Each number is 50 + 15 x the weight over its row's rms, rounded and kept within 0 to 99. Layers, rows and columns count from 0. The size before them is the row's rms in percent of the matrix's.

# down: layer 5 MLP down (transposed), 1024x256, rms 0.0705, rows 98-124, columns 0-127
# up: layer 5 MLP up, 1024x256, rms 0.154, rows 99-125, columns 0-127
down98 094:74 70 57 35 55 68 42 65 49 66 73 38 67 41 44 48 38 14 78 64 18 57 62 72 23 42 41 65 51 49 38 75 41 54 59 34 50 32 60 68 61 40 58 41 58 63 58 43 59 27 32 49 56 11 61 64 50 25 61 54 33 41 61 68 59 58 61 33 56 68 46 30 35 39 54 45 72 48 57 88 35 36 56 12 49 30 38 66 42 36 33 22 48 63 42 35 44 79 80 43 52 48 59 51 52 70 65 35 46 74 44 36 37 72 45 33 68 24 45 69 18 43 47 28 61 49 69 47
up99 113:40 58 30 51 42 63 51 60 45 39 65 55 50 58 70 49 64 48 69 56 47 37 73 49 49 71 55 73 51 72 70 44 36 43 58 27 47 44 63 48 58 55 51 61 41 56 81 63 62 44 44 73 28 34 57 39 55 45 57 46 40 60 30 46 59 66 71 42 92 49 72 32 53 50 42 47 62 52 74 61 31 37 84 44 26 40 71 69 37 55 40 71 38 67 16 31 63 63 91 80 40 30 53 52 64 44 51 47 25 31 50 39 51 52 53 58 49 51 64 95 43 61 28 44 35 63 63 52
down99 105:58 37 36 31 44 43 28 02 39 43 28 66 65 48 42 69 29 45 60 49 38 48 53 26 64 35 43 51 43 75 50 87 52 50 52 62 38 39 83 41 46 62 59 40 54 51 32 41 47 34 79 59 57 77 58 60 46 55 48 42 40 53 45 90 31 75 44 49 48 18 70 78 28 77 49 24 61 47 44 42 55 67 65 35 39 16 78 26 42 46 44 45 22 21 57 65 78 55 39 42 81 52 55 58 31 52 28 53 44 72 47 35 46 79 58 72 57 59 88 62 39 42 66 47 43 34 43 61
up100 094:54 56 82 52 58 48 20 52 47 57 41 54 67 29 65 60 57 71 42 43 72 31 49 38 50 34 58 38 74 60 42 57 51 48 54 45 45 38 42 52 48 59 36 51 36 85 40 37 08 44 46 54 34 43 59 63 36 22 47 37 58 48 42 53 50 22 77 54 65 65 48 21 60 69 69 34 45 60 50 43 55 35 35 17 54 46 12 38 54 73 55 58 67 62 13 32 50 66 46 36 80 59 70 33 65 40 26 31 30 53 58 81 51 53 83 25 35 60 36 81 85 36 41 61 31 47 47 37
down100 090:62 38 34 46 56 49 58 82 46 59 27 39 49 31 46 63 41 53 55 46 47 28 51 50 61 53 44 27 53 77 27 72 46 47 78 64 63 60 56 50 47 33 60 50 55 21 65 86 43 85 52 54 40 43 57 62 24 88 34 74 27 52 66 40 58 44 48 47 32 50 58 52 56 36 66 50 53 41 41 35 50 35 90 59 76 83 73 39 41 62 47 50 73 47 63 23 58 69 49 22 55 51 46 78 49 68 36 64 67 60 08 45 58 35 45 50 86 38 68 33 46 52 53 56 29 66 34 56
up101 104:56 70 51 52 42 61 56 37 61 56 68 59 86 70 52 14 44 52 43 62 51 79 56 52 45 54 43 68 92 56 39 55 42 42 64 32 25 63 70 54 58 76 46 75 45 62 55 66 76 39 34 41 49 50 48 51 27 61 57 63 78 50 77 50 23 36 42 46 60 79 44 64 71 48 53 66 63 57 64 54 44 59 61 38 73 51 29 58 61 82 63 24 65 53 66 52 67 61 48 44 41 79 54 55 47 53 23 25 45 72 53 15 41 59 54 61 49 50 46 40 61 62 57 73 79 65 52 41
down101 096:28 31 59 51 49 49 80 62 11 55 30 41 39 51 63 79 47 11 59 44 39 32 41 46 54 35 52 60 61 27 45 45 43 34 53 56 64 45 53 67 39 27 40 23 52 53 51 88 61 57 46 65 46 47 75 49 49 51 26 73 35 31 23 53 28 55 28 51 29 26 48 47 59 59 43 36 33 60 58 37 58 27 65 56 57 45 52 51 32 42 68 99 65 48 60 38 77 46 55 40 51 57 61 58 19 77 47 42 81 11 62 67 53 44 37 51 45 96 40 37 29 43 53 42 26 48 69 56
up102 101:73 25 40 54 47 35 49 68 49 70 58 77 24 44 58 59 45 67 62 58 28 42 64 66 55 79 27 57 42 52 52 37 65 42 45 60 33 26 43 36 68 45 57 58 73 52 48 19 49 53 63 25 34 45 56 40 61 21 60 64 46 69 46 80 64 66 63 55 61 41 58 52 82 46 47 19 46 25 63 57 42 63 72 67 22 65 51 69 47 28 44 60 66 55 33 59 38 52 61 55 76 37 52 45 43 74 61 66 56 55 27 44 49 52 27 37 43 40 51 49 46 50 56 50 60 59 24 70
down102 094:51 68 64 34 70 56 29 70 91 55 42 60 56 52 97 49 67 45 82 37 64 48 51 76 47 57 63 48 72 45 73 64 53 29 56 44 67 49 81 62 39 49 41 73 42 67 55 38 21 69 63 73 34 73 29 29 51 39 52 50 46 48 77 39 49 42 48 43 25 50 36 46 80 55 49 42 32 64 49 40 51 67 62 34 48 53 42 67 57 66 66 39 49 56 12 54 36 83 49 74 61 72 23 75 47 42 57 67 64 55 41 32 55 41 75 56 32 51 33 61 48 44 61 68 40 39 41 83
up103 114:42 42 53 24 63 43 52 43 43 27 45 56 75 53 54 50 22 74 29 63 66 54 54 48 37 37 26 49 48 63 65 45 49 51 60 69 45 57 05 56 54 45 51 57 71 42 42 34 50 46 57 31 53 69 38 77 58 72 49 44 58 63 55 42 64 39 36 52 53 47 59 55 20 48 65 38 39 45 48 32 55 40 03 55 42 74 47 37 40 42 62 81 51 48 59 42 47 49 30 40 46 60 40 24 76 49 60 47 37 55 28 53 45 55 61 26 65 69 52 52 28 33 56 47 67 52 41 53
down103 126:25 24 58 26 52 46 60 59 60 37 44 78 67 81 57 47 31 65 33 40 46 60 72 54 49 51 21 71 61 49 70 50 54 69 46 64 45 90 39 51 32 43 61 52 61 54 33 50 25 50 48 35 51 68 56 48 24 70 68 51 65 50 60 32 43 42 84 51 43 43 53 30 46 35 29 56 47 56 34 30 47 54 46 34 51 73 40 40 28 52 51 59 33 59 34 52 24 53 34 58 51 49 46 37 60 48 75 35 53 28 36 45 55 49 46 26 66 53 37 43 77 45 65 07 00 51 57 90
up104 093:76 67 40 63 61 51 38 51 28 61 44 46 70 58 23 31 50 47 58 71 49 80 73 46 71 45 56 56 57 62 67 47 58 58 53 77 46 56 30 03 79 45 37 57 70 55 65 45 61 29 42 31 58 48 35 60 36 45 56 53 44 64 53 43 33 32 38 50 31 59 29 60 49 51 65 51 71 45 46 57 79 42 60 68 44 37 41 67 56 45 32 50 51 51 70 52 59 37 23 54 32 56 96 73 67 52 60 53 48 49 45 44 43 40 60 48 45 29 84 74 58 41 45 49 55 64 50 45
down104 105:27 41 51 23 55 74 57 36 48 18 67 45 25 56 33 42 45 63 52 61 45 33 53 55 53 57 40 38 37 46 68 53 40 46 68 27 45 49 46 41 38 59 59 54 65 79 41 72 46 25 24 43 41 39 54 34 48 32 59 53 49 39 80 49 58 53 35 34 71 55 57 47 49 70 32 56 44 25 41 67 65 38 46 47 80 73 38 35 37 12 63 52 20 50 45 53 63 54 51 56 58 42 62 58 54 29 52 36 56 55 49 82 29 42 65 50 44 67 59 30 55 66 45 72 58 54 42 67
up105 105:56 68 44 43 40 28 51 59 58 67 36 60 21 23 58 54 70 58 36 45 65 42 49 40 55 63 54 41 33 41 45 49 55 15 37 52 43 53 77 54 37 61 48 37 39 67 68 47 52 66 48 83 31 75 61 33 44 81 45 39 45 50 67 55 66 55 36 66 48 28 56 37 51 50 41 74 42 55 68 42 44 38 90 47 61 69 58 38 73 60 17 51 69 45 38 50 67 66 57 45 39 50 74 35 43 21 47 41 28 60 59 67 27 58 58 45 64 52 37 64 43 53 71 52 34 63 32 58
down105 105:33 50 36 55 46 37 34 47 60 54 48 69 46 45 42 51 52 58 60 55 55 76 59 52 43 66 61 43 55 57 46 69 74 34 48 87 38 37 49 51 66 24 51 40 35 41 50 70 59 62 51 49 46 73 55 41 40 56 26 79 77 31 18 72 26 24 35 31 50 39 38 69 47 77 46 63 30 34 81 41 61 31 37 53 65 77 33 63 63 43 55 51 37 61 23 67 33 70 55 61 39 58 64 57 59 41 57 46 25 54 52 41 36 38 58 51 44 30 43 32 46 49 56 24 55 43 40 39
up106 102:69 65 81 55 35 59 52 33 63 43 37 60 26 70 33 73 52 29 71 54 46 34 38 61 32 68 70 45 31 57 41 44 34 34 40 30 56 57 41 52 47 64 32 37 58 40 43 55 45 15 60 42 30 54 62 32 39 54 41 73 43 44 70 65 83 33 53 40 49 41 41 53 79 47 63 32 85 30 76 87 50 43 38 57 51 68 48 36 39 86 62 24 40 54 66 61 48 56 37 19 62 37 63 73 41 75 36 58 55 29 46 63 48 40 53 59 51 71 63 36 38 41 50 50 49 59 30 49
down106 111:36 54 32 75 37 48 49 22 57 50 35 39 35 38 54 51 54 32 62 46 51 39 78 05 23 58 39 58 55 41 84 34 61 49 68 59 79 69 62 62 52 62 68 58 53 46 46 48 49 50 38 27 60 38 71 76 51 81 31 63 28 56 42 42 26 78 54 49 45 56 77 69 28 45 38 20 54 28 70 38 58 50 45 39 38 28 65 53 45 39 57 50 43 49 39 50 73 45 47 55 55 55 58 44 60 66 50 30 48 52 56 64 45 35 55 58 50 54 40 55 25 51 47 67 32 45 52 46
up107 080:54 50 52 52 68 39 62 31 53 55 58 42 36 81 40 54 64 48 48 66 77 49 79 49 58 14 48 68 54 60 58 60 39 61 29 67 36 68 43 43 60 36 29 44 47 47 71 39 64 40 42 32 61 68 43 20 55 70 51 77 49 76 35 33 56 58 76 36 69 89 26 42 53 38 35 66 56 30 60 52 57 68 53 25 66 56 52 53 35 53 21 53 46 58 50 56 40 54 48 40 71 65 55 38 55 54 77 59 46 40 81 44 49 41 44 58 35 21 38 49 64 50 56 77 56 42 59 53
down107 111:43 57 68 22 72 74 26 36 52 32 49 62 51 57 71 52 52 56 24 43 55 73 59 56 44 49 46 32 35 37 35 59 37 60 57 59 55 52 26 33 82 84 56 48 52 50 66 24 75 60 53 57 44 18 58 53 48 54 45 52 24 69 41 49 41 41 48 60 34 49 50 71 66 24 79 51 28 26 51 19 46 38 47 51 57 45 41 41 79 58 34 68 39 44 52 63 28 41 41 59 49 46 20 56 50 60 39 44 65 70 69 21 61 37 55 55 66 20 30 49 72 49 57 44 52 79 44 64
up108 098:75 55 40 56 59 69 60 47 43 38 48 48 47 41 52 51 68 45 11 46 50 51 48 32 64 51 74 58 41 10 42 50 38 39 44 52 46 27 46 82 25 38 63 80 41 73 53 59 50 34 42 38 53 51 51 48 62 88 14 65 28 32 64 49 68 58 77 51 56 31 53 67 30 45 46 54 48 56 58 93 45 45 63 58 58 34 63 44 80 45 55 37 56 35 44 45 68 50 34 52 46 44 39 39 38 38 49 28 36 13 48 78 45 56 67 46 55 33 66 23 65 65 40 73 60 62 45 58
down108 088:52 25 63 54 29 50 45 58 64 54 51 38 28 38 36 86 53 44 56 33 38 57 51 50 43 38 56 51 23 41 62 54 47 71 65 48 53 66 60 72 67 33 60 38 73 57 53 68 47 42 37 48 62 55 43 28 23 77 60 38 47 49 40 32 25 58 23 63 54 38 64 43 63 74 49 28 27 70 29 45 59 32 30 56 51 52 52 60 38 27 42 44 55 40 48 37 51 43 31 24 46 28 15 48 54 47 45 31 43 43 88 54 69 34 24 50 36 80 50 43 50 36 38 51 48 43 52 47
up109 102:48 42 28 85 62 41 46 72 37 68 47 73 31 21 35 50 61 65 82 71 50 33 74 39 70 32 28 64 54 48 49 28 54 54 51 40 66 44 41 15 81 45 57 26 43 36 51 74 49 56 35 69 54 54 80 34 44 52 75 57 58 63 50 83 50 46 86 55 38 71 68 53 34 60 42 63 59 50 28 34 50 46 44 36 45 56 68 56 22 57 40 78 37 34 50 27 38 45 56 42 37 55 69 27 55 40 41 41 48 52 29 38 59 41 52 37 57 52 73 10 32 47 28 49 14 26 42 50
down109 092:51 51 58 49 51 84 65 39 51 55 54 20 38 60 37 64 59 47 21 38 67 19 32 62 78 58 46 71 51 31 85 55 39 51 54 38 67 65 74 46 38 31 50 37 56 55 59 63 34 52 61 48 35 55 42 52 66 59 32 86 40 40 44 59 32 47 66 70 51 48 22 35 50 79 39 28 35 53 56 56 57 35 62 66 40 74 45 35 51 47 51 62 78 62 72 13 48 55 19 95 58 56 62 43 34 53 45 59 54 49 62 40 19 48 48 51 59 57 50 48 34 41 67 22 69 29 30 56
up110 093:44 62 12 73 44 52 63 25 44 63 45 42 40 57 56 67 46 60 67 48 79 57 79 62 34 54 61 49 58 45 44 61 66 51 48 43 55 19 55 21 40 42 42 54 48 72 52 41 63 67 50 43 39 48 68 54 67 75 59 72 39 47 64 39 49 66 81 52 42 42 58 67 78 79 51 34 39 80 73 41 48 47 59 54 54 50 46 51 71 54 24 77 48 51 31 64 86 62 07 53 58 62 62 49 63 81 48 51 62 74 46 58 61 72 39 35 56 57 45 59 52 38 32 32 27 26 42 50
down110 108:62 61 79 44 47 63 47 70 52 68 58 58 46 64 57 36 51 53 52 21 45 41 34 45 39 55 60 55 89 46 13 65 46 38 64 56 56 56 57 70 69 54 48 31 58 29 33 32 49 58 35 65 67 52 77 75 56 63 34 47 41 60 32 49 62 22 55 31 74 44 46 39 52 55 45 25 46 43 46 36 28 71 57 74 67 63 56 50 46 53 66 36 28 64 62 42 80 29 56 40 50 62 68 61 66 53 36 54 80 42 37 59 43 49 44 64 47 71 89 37 42 58 43 54 47 44 65 53
up111 099:37 47 59 82 48 52 30 72 52 58 52 77 67 46 43 24 56 45 47 67 49 59 72 34 61 37 64 70 50 75 52 55 39 40 52 54 46 47 85 51 45 28 69 41 48 69 56 34 33 44 58 76 31 63 39 53 19 41 39 50 68 43 39 35 37 24 52 44 40 84 74 54 50 57 30 94 44 42 65 62 74 32 70 47 63 41 69 41 37 45 47 59 35 75 73 60 57 46 58 64 73 65 51 30 44 61 77 47 28 82 54 24 38 46 36 64 48 41 29 45 68 64 45 58 63 53 63 63
down111 103:45 53 19 55 50 28 46 30 26 63 46 44 53 56 39 77 70 45 49 44 63 42 56 38 51 37 53 18 29 35 32 37 43 75 80 52 48 50 44 65 36 46 49 80 61 34 47 54 64 29 35 38 40 24 48 58 73 26 28 52 49 47 44 68 76 77 38 57 38 63 56 34 67 52 29 77 51 59 64 62 44 29 61 52 23 17 40 22 51 69 46 46 35 32 68 67 56 46 73 63 44 49 66 18 58 51 33 52 41 66 83 52 49 25 51 74 44 57 30 71 66 69 40 28 57 54 55 67
up112 094:84 61 70 49 65 42 63 65 32 70 55 47 48 34 74 50 43 46 51 33 51 64 47 44 48 38 46 79 65 54 53 50 68 57 13 39 43 59 59 39 66 59 37 54 46 90 60 52 68 45 58 54 61 61 56 62 69 45 25 20 48 42 47 55 26 50 59 39 56 48 69 36 49 49 69 72 58 63 41 42 47 56 48 21 50 30 38 58 53 63 70 76 59 30 48 48 29 53 64 29 44 64 45 48 53 32 88 52 58 45 18 39 63 54 45 25 56 54 70 51 50 35 69 38 56 61 50 53
down112 095:48 45 54 41 32 55 49 50 55 57 62 53 34 33 57 72 58 47 15 30 35 53 54 61 40 53 46 31 40 39 21 44 61 79 54 56 55 60 82 30 55 32 53 69 29 42 64 36 37 59 54 35 62 39 66 43 58 79 57 39 19 59 50 61 57 21 40 50 46 44 11 51 55 59 27 53 46 61 53 73 50 56 12 14 26 75 84 31 52 44 51 43 73 41 68 56 69 41 57 54 20 43 50 48 51 42 52 24 59 51 63 54 59 49 46 52 57 43 63 57 59 48 54 47 57 53 38 43
up113 103:51 59 70 53 66 45 40 68 58 37 42 62 50 68 46 57 69 80 69 40 93 44 67 55 35 49 55 53 53 41 40 25 43 30 34 39 31 53 45 60 49 77 43 57 44 73 45 60 36 40 60 48 53 67 41 51 38 41 54 37 33 60 60 40 44 60 50 42 62 37 77 43 42 35 46 53 51 76 47 15 59 60 57 66 92 63 48 44 37 76 54 68 79 41 44 36 52 25 24 55 84 53 24 69 40 64 43 72 58 23 32 71 78 55 43 37 49 15 59 54 45 40 58 60 52 58 95 44
down113 102:55 57 40 55 54 43 65 30 67 65 51 73 37 21 33 39 42 62 15 53 57 36 51 53 46 29 58 71 11 19 20 64 66 22 44 50 59 46 54 65 64 59 48 42 39 35 64 52 74 49 33 71 65 43 27 59 56 59 60 23 35 35 66 48 70 78 39 57 44 27 70 42 57 55 60 43 30 70 55 54 48 68 70 56 39 42 69 53 48 38 78 32 36 63 58 50 69 25 45 49 53 38 54 58 50 67 43 36 42 68 42 43 49 37 68 64 46 42 40 69 66 37 37 47 58 67 62 47
up114 106:73 54 61 45 42 30 36 29 49 50 42 50 47 83 28 55 49 63 67 65 64 50 54 56 37 58 63 64 67 44 70 51 49 67 43 73 42 62 19 55 81 45 45 85 53 22 73 60 61 43 51 29 64 43 41 39 39 60 23 63 21 67 28 57 40 66 59 50 44 55 60 35 23 44 50 49 60 65 44 43 66 54 35 54 30 60 72 69 43 80 63 57 83 54 47 46 65 36 55 38 45 39 44 56 51 55 28 61 56 64 65 58 52 67 62 59 50 54 44 40 52 35 78 28 24 72 39 36
down114 114:36 71 41 44 39 48 55 12 48 26 53 57 39 82 53 54 75 29 33 34 54 26 51 32 58 18 37 40 32 49 48 63 29 28 41 58 59 45 64 41 42 39 43 34 80 53 60 73 71 58 49 77 59 56 81 50 39 65 64 66 47 32 60 59 32 25 29 58 63 44 50 52 39 69 54 44 41 32 67 54 43 39 44 43 32 50 66 30 79 52 71 44 41 72 51 49 25 87 56 73 18 60 46 43 65 53 33 32 54 43 43 48 68 46 43 27 51 60 73 32 38 51 57 27 67 38 57 91
up115 102:49 69 43 45 34 38 52 61 31 70 60 49 31 51 34 30 49 59 54 70 33 55 43 38 20 50 61 66 68 46 20 50 45 40 21 06 30 68 50 68 52 69 50 62 68 51 50 72 27 53 55 59 40 41 58 71 59 72 45 48 44 58 46 38 48 38 47 28 61 64 75 58 46 70 51 60 32 39 55 33 36 52 52 65 68 89 53 42 24 49 58 47 58 56 25 46 68 28 32 47 42 45 37 61 44 29 56 74 42 40 25 77 78 52 34 45 56 25 60 80 66 46 31 80 74 52 47 57
down115 097:88 21 57 29 63 46 47 46 26 53 42 42 58 51 50 16 36 58 46 33 40 55 59 52 53 54 52 57 47 39 78 56 63 53 67 22 47 44 64 80 67 67 32 77 72 67 60 20 20 67 56 73 39 76 46 52 43 56 53 62 29 48 51 59 17 53 73 60 54 60 53 69 54 64 37 36 28 83 52 51 43 45 62 56 35 48 34 45 41 79 48 33 40 54 34 81 68 43 50 55 60 54 48 51 51 58 42 60 45 62 45 79 81 27 48 62 50 51 23 38 53 40 42 57 44 37 46 55
up116 113:37 05 42 67 38 48 85 58 50 57 68 55 56 52 54 47 35 53 46 42 58 51 61 48 43 56 55 63 65 61 39 28 19 16 26 55 42 48 40 55 74 54 52 24 52 52 49 55 29 66 43 50 58 62 61 29 37 39 48 81 50 62 38 53 09 79 52 92 48 77 57 47 39 45 84 40 59 36 53 69 79 56 37 84 55 59 40 42 83 42 43 81 64 18 57 52 38 65 53 45 42 56 72 74 83 21 56 43 45 64 40 52 43 52 61 47 42 43 34 46 43 34 41 46 65 51 31 56
down116 021:56 48 33 50 58 42 40 27 37 68 36 56 37 50 39 49 30 43 49 61 58 50 58 62 31 31 53 45 34 47 54 58 65 34 50 57 57 47 66 54 66 32 63 40 52 71 79 32 43 20 46 55 22 16 37 34 40 46 28 60 41 65 66 50 58 61 18 39 48 38 53 67 54 71 71 53 52 69 45 40 71 24 75 64 45 20 71 55 53 39 42 28 50 35 28 41 36 32 70 58 52 77 37 29 40 91 56 59 55 66 41 27 44 55 61 33 55 40 29 53 61 31 43 43 46 70 61 61
up117 104:67 65 53 76 57 38 62 77 45 44 40 30 36 39 33 48 60 39 39 62 50 36 55 75 38 24 45 66 50 59 69 66 54 54 21 73 50 62 47 70 53 48 60 48 62 55 73 26 27 33 64 12 52 43 37 45 67 37 49 51 96 36 23 64 21 44 69 45 10 33 64 64 34 59 53 71 57 63 46 63 68 45 37 34 34 36 58 37 85 45 45 72 39 69 23 51 38 61 55 63 60 21 61 59 61 59 41 55 42 00 63 81 45 56 26 58 34 46 55 35 58 34 35 69 53 39 61 61
down117 083:48 31 66 47 54 25 38 65 56 36 39 43 55 72 44 29 59 53 48 53 51 51 38 61 50 47 36 56 36 35 34 74 36 25 59 56 28 62 62 41 43 30 67 57 06 40 48 89 72 36 54 67 64 35 42 37 73 39 49 28 48 37 35 28 34 27 42 31 53 46 26 41 31 64 39 72 43 58 20 72 57 39 37 35 37 49 70 43 68 53 67 77 54 66 55 51 37 42 53 51 72 40 46 36 56 42 50 58 37 69 48 49 33 29 39 34 87 55 55 33 44 82 50 43 53 44 54 78
up118 103:73 55 50 40 50 21 48 78 79 67 42 58 41 55 37 43 37 37 55 44 73 53 61 55 42 51 17 88 77 63 58 36 48 49 31 48 69 70 48 46 43 57 41 53 49 58 59 31 46 32 57 51 75 49 56 26 65 87 63 29 51 48 59 54 40 46 52 30 50 28 62 46 35 56 62 42 51 85 94 53 38 43 66 58 49 62 53 48 33 30 47 50 56 26 52 79 49 35 28 42 43 28 43 61 51 55 51 49 52 54 51 53 55 34 74 60 47 44 57 45 45 44 55 41 67 66 61 53
down118 128:44 53 86 74 82 39 33 35 65 39 54 45 51 42 42 43 30 52 46 37 57 46 30 48 60 50 35 38 60 55 52 24 52 34 29 32 36 40 49 63 49 38 35 33 68 46 46 58 33 52 44 60 28 70 42 73 43 45 25 66 45 53 67 26 68 37 38 64 46 58 51 54 76 66 60 23 54 52 43 48 40 40 58 61 65 44 67 53 62 27 55 45 54 74 45 39 64 52 57 43 36 76 43 60 30 34 62 75 68 29 27 52 42 52 37 60 72 63 45 65 43 52 34 60 37 71 23 65
up119 110:41 52 73 63 72 60 50 72 49 39 43 47 21 73 44 59 49 70 50 43 82 41 61 39 61 73 42 59 53 61 41 40 50 42 57 67 35 54 28 25 72 55 13 29 52 76 27 40 51 57 35 48 41 60 35 35 42 42 52 26 79 76 47 46 44 33 64 66 61 52 58 61 40 61 24 24 64 38 31 58 53 74 70 40 69 57 71 60 37 46 37 43 36 55 54 26 77 47 53 40 46 51 27 23 39 31 40 62 43 52 53 50 44 29 39 40 71 52 65 52 40 69 39 52 72 53 32 72
down119 091:70 66 46 56 27 10 67 58 70 54 64 76 41 52 27 58 35 49 51 22 41 40 72 50 51 27 69 57 55 69 35 41 49 17 55 73 17 43 58 56 70 51 70 44 38 39 60 41 37 35 29 64 51 32 37 75 71 46 29 32 52 40 42 60 31 68 32 69 54 85 59 82 77 41 49 43 64 45 48 48 49 39 59 31 49 57 51 61 56 39 51 56 75 63 39 65 38 59 47 73 41 41 46 50 36 61 79 51 50 21 33 56 36 11 36 42 67 72 49 08 54 54 32 38 55 56 45 57
up120 102:48 34 81 52 44 38 68 61 61 50 71 91 77 62 53 66 28 52 77 63 44 37 56 40 46 48 29 42 59 38 14 76 54 29 66 39 61 28 48 35 52 73 60 41 36 20 62 50 75 47 35 58 43 32 55 51 30 52 47 74 51 49 69 60 66 78 55 58 63 49 37 48 29 41 55 39 62 30 42 59 55 25 67 54 59 60 60 54 48 26 88 65 40 47 51 47 50 65 67 48 44 57 58 67 66 31 69 73 57 62 67 36 07 23 51 62 41 32 22 41 49 55 61 32 59 59 44 65
down120 099:40 66 39 27 48 64 71 39 63 73 29 52 46 67 27 39 25 49 32 39 55 72 34 46 69 33 53 45 55 53 44 52 63 38 49 60 44 45 44 52 73 41 41 55 54 71 50 52 34 65 36 56 47 52 53 79 38 26 55 54 52 45 34 18 78 22 53 21 42 60 42 36 47 22 56 45 33 47 88 59 38 18 53 63 31 74 57 80 26 47 40 38 42 58 19 46 62 59 69 50 22 39 70 57 37 44 61 43 47 60 69 63 60 58 51 65 51 38 77 52 49 49 47 35 50 70 58 50
up121 100:57 37 23 41 51 73 57 14 34 41 54 29 54 64 60 34 28 46 63 46 52 51 45 42 52 28 32 61 41 41 30 50 61 68 57 38 52 53 17 32 38 51 37 46 65 61 53 30 59 55 60 34 35 71 50 52 62 60 37 41 44 33 36 40 60 46 65 30 75 56 31 50 44 48 55 66 67 35 20 48 73 73 59 38 43 22 63 40 43 72 44 41 57 26 57 56 45 61 19 40 43 62 38 36 46 50 45 44 22 18 54 53 23 53 77 45 34 57 80 57 55 68 63 52 46 53 28 42
down121 089:57 61 63 47 34 59 79 59 84 60 52 43 39 21 60 75 56 33 33 17 23 56 52 43 65 44 61 37 68 75 52 39 56 58 69 53 59 30 73 56 29 36 68 57 50 39 57 46 37 30 46 43 54 48 40 57 42 55 68 19 44 42 49 50 86 48 32 68 49 50 55 55 47 40 44 62 60 57 48 47 50 55 56 41 54 60 45 41 70 51 44 34 50 46 61 53 58 63 32 75 50 13 54 44 62 37 58 79 61 47 51 71 69 73 48 13 27 33 70 45 28 48 65 60 27 63 48 42
up122 091:53 61 44 63 44 62 52 42 59 53 55 64 79 66 43 72 44 53 50 46 79 51 41 23 44 52 28 60 37 56 39 66 36 31 51 28 36 37 49 54 25 50 45 78 62 57 61 68 64 71 28 51 55 35 56 53 75 49 48 26 64 34 50 60 59 67 64 62 64 55 62 35 45 56 40 52 36 50 36 32 47 13 39 48 41 37 41 46 59 48 38 60 47 31 32 35 31 44 78 42 65 58 64 47 51 46 53 70 34 22 48 51 60 92 86 62 53 37 58 50 52 48 61 36 58 55 58 48
down122 105:37 27 40 64 50 42 39 49 56 38 43 60 48 48 25 66 69 54 43 63 50 60 34 57 49 47 53 24 63 71 65 80 52 65 40 80 52 33 59 42 67 36 50 42 37 50 32 48 39 47 34 69 59 53 67 43 55 22 54 53 72 62 25 16 66 41 39 50 08 09 37 68 26 42 55 48 35 45 44 55 37 64 50 65 35 80 43 63 46 50 46 41 36 45 66 29 60 62 67 58 48 29 88 49 55 38 36 08 57 36 31 61 58 51 37 45 63 60 81 72 54 53 52 71 69 41 66 47
up123 093:25 30 70 38 46 39 62 34 60 48 37 51 39 64 70 69 44 94 61 66 38 39 59 66 33 42 66 57 41 53 44 41 41 40 51 38 60 46 53 27 37 58 44 45 50 63 58 48 42 70 51 50 52 75 47 70 39 30 34 63 29 39 56 41 50 47 70 27 69 34 67 42 75 45 70 64 37 57 45 43 68 36 46 22 62 46 42 46 38 43 69 46 48 48 38 44 70 94 37 60 74 67 61 41 93 28 64 18 57 61 72 32 40 30 75 93 53 53 64 46 52 59 30 19 72 62 47 84
down123 114:30 36 47 75 31 51 53 34 67 52 38 57 52 84 48 60 75 45 52 55 58 58 38 66 36 71 58 63 41 53 33 63 26 24 48 70 29 46 81 47 55 49 53 55 38 51 41 78 67 39 44 48 25 42 60 35 63 28 62 59 42 40 52 50 49 62 24 41 57 32 58 72 38 28 31 60 73 80 25 70 56 44 43 50 44 79 48 64 49 58 37 55 35 54 47 57 69 63 52 33 54 37 59 52 55 82 61 46 32 52 62 47 50 57 67 76 51 44 68 46 84 41 82 49 45 26 68 45
up124 108:16 44 59 63 59 65 53 53 40 70 37 64 37 30 55 29 75 61 72 28 59 44 57 49 62 59 73 55 36 35 42 75 50 38 61 38 40 30 43 27 66 18 56 69 38 56 36 52 39 33 77 45 49 29 46 37 38 39 54 50 81 53 75 56 70 64 56 33 46 52 51 34 51 34 66 67 49 27 35 62 47 43 87 71 82 65 53 38 55 43 47 65 62 70 61 61 51 71 73 47 46 79 55 40 51 27 44 65 37 32 39 44 67 57 27 44 62 46 36 51 57 62 69 56 68 37 23 74
down124 105:58 42 45 58 64 55 58 51 55 19 58 33 67 64 36 43 40 56 72 59 72 43 49 41 62 56 07 69 39 59 52 30 27 71 38 37 57 51 52 53 41 31 48 62 19 62 31 61 67 32 64 81 36 65 50 47 49 47 50 36 57 47 62 53 62 89 29 35 70 44 73 68 39 64 77 44 44 24 19 82 64 55 33 64 98 47 67 40 75 56 22 67 60 67 70 25 71 44 39 49 80 44 46 50 24 37 62 22 50 56 40 89 48 65 48 17 60 55 36 44 73 36 63 39 48 43 21 38
up125 090:68 55 38 61 55 69 81 47 39 04 69 46 26 64 43 44 35 44 38 28 39 72 68 23 56 30 42 32 53 70 47 51 61 61 27 42 70 57 46 50 27 50 48 52 51 75 61 41 47 55 48 59 74 53 79 38 42 46 22 41 55 28 64 55 31 45 57 56 20 46 65 54 48 55 60 60 28 55 57 54 56 75 61 32 19 11 42 48 42 90 44 36 67 65 47 81 42 65 47 53 30 73 34 40 42 11 46 46 64 77 76 53 62 68 54 42 42 36 49 73 42 36 46 24 54 49 32 78